Each number is 128 + 32 x the weight over the matrix's rms, rounded and kept within 0 to 255. Layers, rows and columns count from 0. Numbers have three digits each.

# down: layer 9 MLP down (transposed), 512x128, rms 0.0577, rows 281-327, columns 64-127
# up: layer 9 MLP up, 512x128, rms 0.23, rows 282-327, columns 64-127
down281:068177057116104081114079122070056068086150093136104090174176087137154109164168149103120104087135159152133157137139072159095115126146165175180090150148159148097138065139118108156145098145144158
up282:161126145158143133169109101120142133167154136179116124107173115111147104133144220123151128156132035137178078147131113135070091148203076163101086157116184090161147166172100144154153118117142126
down282:099113120150110132097078157130144108095163083221100123206106147140159121092128095132107126205118131161147083070195121069113163122130086179128124140072150090094193172171126136154113111133099093
up283:133161105138092119151153141144147116115100160106117134131128132102215127138096136118126145130185137095155074106131116155162087156121141110173125090131117153180099133086163161109146129143131099
down283:101140131128184127132122131135128136109135125094101169189094110107098098150099114099164112121083174094103153129030140146090130107086093158108166135112182170164127060151167099134107134128126109
up284:121114076207084083100142132154132138183134107086136154084131164185127127138102117160129096122149137095134119180096158073095154123175119148117104126095124109128108112130107125089128121151177137
down284:188100137074145159119145160156076137143152143156134121095108158109152158148154188116240157125145115097156140130119201118153077128112190116115081124098135097151111107122112162118168170187141192
up285:122111111108145072134134106146102118169122144116201097167139138095094116190114135149084131164120187127141126112082113109109163093131124116170108103110139124145085131112085160148147181214154111
down285:147140176139128105121138125119112153149162163168121127093184162148107074087133137116019141111095201129111203149106093129187127094185153140173108109144147107157052216076140179096100112125120096
up286:165126158145124134113138167084136141193164117130087099147148188121132103128122195145133105130066146159132107102108124160083160142154149087108083128168103180104107088133138086125150119118100145
down286:148130096069140084106148122108148113147155151177116115123141124130132147161086135130116154099122099092104057088208137117157079130149130104164138128131129155144115145147120136077124120122105148
up287:154065182103159121099080086089169083095151090162091169110144133152148114100097136161183105143138145171146100099104136167135165173101138147088103145091121144194144167130074164099155130164093136
down287:147076095126169099145150177157097110105124131158169076116098132146141169094109172140128149131147128084118138141101129143145126183148064125127129120057118168135178121125136083128122078164100106
up288:155084200156159168130188140167104165128176110124175149135150204153163138092187160109100126108149131155149142142129123118109125137081125120130089074123133170123161186154141115119166115108139121
down288:067145104119096129127129113108116078178163121135142090161067178115168137126175189126152038195174139132116142154070082165087096085108175134121079138132172147132149155100144148173093093085107075
up289:094143133162101184119122148102126123106148095098128120087080117112085103164150137111137178169097126124120100108105125069115142152077089172107149116099104093115141151118132065089104101105116043
down289:104150116109144141151170154139142127144132157158157122137098116115121128099096099145115162132162138113137131142159165172122150120124080139114119133125111152143121157120113155148194144088162120
up290:080088093146138125121135091049167168090115157145112100149111142160117102164145092139130153146139065101113106143087111131140123142163182169112112169161141109141200134156104102131068118174127168
down290:089112118164138132154181104060106144134114141127158105125086120080107113173137104160142133086124176123122112164154128107149179139127190131134131151115150128161125133093099110134175166177106125
up291:081123147106100183138135142191147161125140113141135181113077122112104162162125109176089079105117109117189110152177124117122077156148118163147143113173118153141159126171106141100138099151136172
down291:159118155147132111111098129149093164157116128094118136143163131162126104110072146068155119135089138145105112090166117149116128094107127110129135187098119131133133062086102143131085097178152117
up292:096167209110144191137017115078182137147107158155119119126087126126131149155160141144138163109110124156120116110123141090096095135099103119120083099162115148136118022112110169121106165075094113
down292:091132101162170129093116100134125153176108097116115119174171120145130103189048088127083131059157065156163106151102148155142174122088103125138179081148105111140113144138140107070126101172224165
up293:073119150175166138186085140175099125121140116144102143116163129091091126094124084128127137182159125124138139075150128155113154093144141154129085139142155167168156178096151145088115133083172100
down293:135155196121119079079153149132134117149106119201121160125152133155154087153136111090042151142145197095116101129129159100166180152127163126109077138112184112077171102152070176130113100148178116
up294:141153135190077144198164129098152097142165217101083121200111082062131101186126093135106135167163162071182163139125134087135172091083134118148137144174130110087130124188112091162089126176153076
down294:098153187197107160111121209112058118120115156142160142098211136146134102162102054110059122143142143106118142076114149137133141125110136153101102110099100138144180123124130158112205162146156210
up295:141091148141105105133158152178163192151123132064132126091101141120183153190113060071128160163170082090070198064102148104070117101091184082152135107152113183126136179038149123132112108130173112
down295:154034150156170165238097087119102109127124113135155114093154151142184150119155226156136210108178168162116167181059149191092200166160143109139145170094158139101113107123157144132133153034098127
up296:181138099123197150172209158095134128161147145125173122130125145140131064121100155099160176112163055168100158192095114097093147088094139119112123136185157125082162190173134204170116112109113082
down296:156148163081132141100112133077091182123044144070109104102117123163185087161140138068149058107115180097131113128114192111126093065146099081140115185163113102187132114155120130102101117115120127
up297:125180123139125174177163080139124153117087166150143144192105138154121170187145138112117117136157173147109109204154169155113168160119155110132152166143127123120085149153152106111125156105102149
down297:094125132138133086091166107152094080122123132091123141161087143148058145124106095114000191180150164081106116156103110135140090153123112214058128154128151143101055125052093139173097183125125136
up298:148151168166116113111197212154107129108119129202114094162105141130071132154139120081072142093172084073145146098179141181130176119080122125145134102117061112116158126168107099138158130144126140
down298:146114134174072199116117050138164060131146109152193094174122158160104157103118143137000139127164144074148195123103161180121104137173131154129151057110093108118125129086150095059127097173107110
up299:128174188154136159146073057111127158144164138142172138139047131140091122123122106102071173058120116125105146122105069114096156152073169160141105091149130109156069153152148196163116157113086143
down299:168140164118175123155105110184119128175148108169080086163112104091084141092092160131181143110207148064124094081074086126144128123163186153086146149128084107076174145131128061072089171091112151
up300:199133150145152085105158142149132141106186168154057191095117133135164127126153094148164166158104179117111143164119146149097136166164145094132150107196140120197121145150117073173138125183119139
down300:140133100181129104163177185093155100123137120150135119135191180109193179108141166147156177113132148170179089179158108109066095123075105125138124100147083135146140180134126162115072116099111110
up301:079173081168122084095107157149165131189078111102154107130098086132108125135164088082141088131078106102110132097182207073142138072138156155181184114099176117104080135034126126159181108149148144
down301:128247117160124168124159171140114125128105130116149090110064133150151129126127122044076109132213080190094111161106107082153235150059122123144147146132108064183172138148154163136113124080165171
up302:117122127184123128202089122126106137176146112110134138114150142171114147128152109160097117182112101109142088117094142185169077095143136115213113113173116120076087118120130117120157125150111155
down302:208115162130176121133127091092109166148116113132184071116092136105113155112120154064094125154115120134136088113096111130126116137109097100089137104140158149153164123115064081157067105140118141
up303:174120151209078146160164203180152133182056131148189081154219054133125181068071140098148148079190150072172154142110121130195154101140142139157075171129075117148117093136114107084098132114172125
down303:115168141080136137173183134130177148116148121088117093118133163094139102072175129118149122131150080079168103070108060107129169157132101101139118140167119186141113169115093092137048126121067103
up304:094154081120170142132108125134132114094140174107191149114121128093144124148131118137089053156141164155108155138155154129156104146088168166171113171100155064148112133137111180159134116169168088
down304:128083157094109136129116149143129120142170108078167118125154140167160112124113131097130110157101089146089111119156112157096157152099117111130108103135117120101089100156133095116139188146100081
up305:126104142161152150154122094125131126194100121120155094139113111136137140113150126147143107141121116122095108166141148157163179162110122191143133097163113114151141140140043126138166136129113092
down305:140124103180124181111060159133136102131126136104139127159131125143070129130122095132138091077164090163109133136107119155126126138123111133125142126086128177169107091120132136139128136175143115
up306:157191084132122094151159123130119141145048112102124143121133115139129093095108173127162051130129145115141100123174084151143156094127128157142136124154167086166102119159099104070161092115089205
down306:135140147163140140147094155151150097131143128124105140139087108063160147155156199077097159051123113119072075131025083066104115124133102156124180118115099149142119166172100094077115134117158114
up307:098124157129167097089101161092135128130124092134119190180119152138119114156175147162163105123156118163100126141137131077127119038138122129154156162149130110122118108110135172153188101160136146
down307:128160130083157090147113108151102095133167078166127068113101162129133167092116108116115119122101094103136167210070088083139136172146125178132139139138123086118199131126124146109111158183133107
up308:106100115150185128095144132088146167088115114198109102152161160174114112154120126135102163118123167116134161103184118114135172151081098113158138157145089147081180129112070160128169114146104140
down308:113096152115059108106125153117168096139110084139145121115128128118131160111129125105151119144177102126160111103185119101136147096137118144098108121181149181149098144089138109161077168164192082
up309:081107138102108131138176121120165115122110160114109131142097093148162074166115174106154153056159157113152138229133159163134177104170143152100061124158112131181137131153139196167113077089107093
down309:144172115150150091104090075151131165122106131095088082161068103061072132168129098142109126200120121102138122023076081176197121130174114089125138150111036159159106111101142123108125087100165087
up310:169129169152133079125117090129151193035105202127093107171102119088109129161139163144117202144121051093148169110105093155105120154155098209133169087127137198110116116114095145164059166118124120
down310:184100133095070146184095105168096121121138089090115107153107122159175151133137130210131117029130132124104103209020114113102118085153136163168145121153096136132182102104075091164139107081062151
up311:092182162144109145155121159153111145086097035190133108144116135096114107087148147100144146173147127133131151140125146164137126104180070088150131164143146139163101119149104131129161149112110107
down311:118082098122109136083134154108127133145122124155127125096118152079146071111109130104178149117102140123137113130103138111108116114123083215135100139121163152135133111138125160165081138126150116
up312:143226153151111116135136108116181151131147119087105127083137135094133134122060144170102069119132127109106139123085152176137133140100152103169147130137105112091085132188128151125176079138153132
down312:072146139081132101127162114122131143094129139094107109126098139135118153145111138097101182169126149178170134102075140172104105097112105119115136123091169138120165188101101144171083124158114117
up313:093165172155126132062141096163151082164094090163133119106082134195183083159134120103200137127179201104114117194115147065135126181163121145133154111106140129125128152105165112134196101134073121
down313:237148199143096236074115119144124150103176091131140220113052111164108120131113110137015134158109113127115135148044070139089069125137170074164104115144083134135112128113117136127120071162133146
up314:123157092120155151135143146102113120097098117131110140070141082131094109165149126116161111153093121174122138138135126106177149140116105130129113117153077157146111128136110133103156117090167162
down314:155124135137150139132107130123110098124118146071133154147130159159120140144110116108186164135121099139122106123150110115146133127148132106119063105117136148078102126109142135128122112136108107
up315:160125176111179090092192121122075156224158172092181142080079148112125126120134174100148088164080127110133071108079079089106134156140150114138166193130160177226210097108088090122140119156191138
down315:138114044150152138093155174154072111032120179073063179108108075158100118218136142138146146097109167120163178155128143173154187096132151166107137128128096160114212095037105096145179121126070166
up316:165168109113083094113115045092133188122178132101092125185129153139186081070117118138106118079098127068169144163136145168142180166126073130144130160168127106111039138173103139154092082179095113
down316:115168125145094209113088127142143081183172121175117146144100181095139151147142095119099138094126137147119145136061120178095106100103181140135133197119066141102128093099160131156108130129139175
up317:160156177077109122176169136138125134095115098137124087176102205148120104158161134186085156139165139111178121103168138181157098106189191148135066100126123108134140068169120153130095104176198141
down317:149129077131095138149096161140096115196167132090183117074125114125097138132143132102147124138125130186122122128176111123136153089080072112130168159135104137116161158120163141140109168117218123
up318:086097132159129109063130152130136142146130089125142132161128146128155124118139113124150154214112122176131124100154093127132141066091133083099138143113130124125149123125088170148106141161115131
down318:147149126083134114091135124119134141149111154153127138139158126129124108116127058151148140091084080113144112120134144109135141122070114112132061120177081132151126115160176131128157179141152103
up319:135151067102146095117114130138089109107126088128136141138086136168124124100106185149131182150082118152119127147124107142107101106124085138129152108131063143176147056109094163084111193160163108
down319:156092151110139102130074138124153141114101130144123091188070114053115120131122130130013168151116103137129164154148139154150122113127165121111095116100125060112140097127064184134173130174228071
up320:186141175095124156087146172124112110104097083169151112174072086055099183171129065169082118196168192086090087165142097124159094110086092155159108149106117129168142122123202146164143150101182118
down320:191169095136085142128172094106206123090145107156135183161090102153096095188069133131101171149114154163113069119122152169145082138107106153160105160063104160055114138189146140123180156069094106
up321:070162168096091117157189132125150119096155109121161134096135121179134177184107097097144160101115161147097137110103104155106135123087145124096075172174142116109109223166093127103152130107172073
down321:100204118118083158111125104100118100123097177166104148070106157176167152145102133076158101125115164116160128140038121088195079167154103103124091136113167101129120147131138122143115109173141120
up322:160131091164127188165112123143053082119068120122132078127087173122143158091147118139145090126060105159122210161184124151126164139135116183069127204151098120202144110202118192049081074157093189
down322:114119098134124136156135132152138110072135189164119101138071111174177109084144127141007053138178130111154081124093094110159131108147145092122170176159196107109149163167147113187096148107106164
up323:165104114117116094174172132157154141106142130181158106121127153089143168190103070107158114095141082127186134168141109116088150149138101155152165120149075153122096094065142143093080123078125130
down323:186157136146187151159106074156100159128157136103143106103116129108139129057103117160210116158125127167135152148156126063167144113142204107203136110086075056123072136105197139083143127169084105
up324:141126182128140143151099146069144128155115154089167139137124149139165131153142117185140156108104121091134119127139161164104116103150135127132131114122081099146096158096098147158128150119115107
down324:103152121132106171147127131128147125177129131134123081130145127101131091154162136105157155142134183193124144131124132118142102150112117120145121155126126144142155130133177119133085116116095144
up325:146194157158156108047114141106143116139058102104194143097090157136114118162119198127156129176082135094118140133170162077153148130157019116131128142088127111200092153151164153142118119168148109
down325:154103140142085177154138126097118140165157157191136136137105098117139150085100125104147132161127133132151120091092116138108071142102164094116155095155098112073145201072058066037122077165158135
up326:119122061130125130142119137176156084127147161147158118091114132182147168071137155068080149122186084159152180067100125141114137146086140150085130118088136094072122150105158134156159153110153118
down326:090186106073128102100158105103159107081102089080125087110152095143142134117112132110077136134068133143098104108150129085122095094198090115118160131107161174112105143112153148149096146107186088
up327:173131146146091169196092105079135134132101126102059130043133122107139155098161160163123100125195156150191141125136132189179140125111114115115143143119200181128106167094178102169112141150135128
down327:126144184190115118196153086127175110134156104161116151056132145082156150109162126098167144132095143172157119076154154139159103122122053092105126127170123135174173136091151184051141100105161105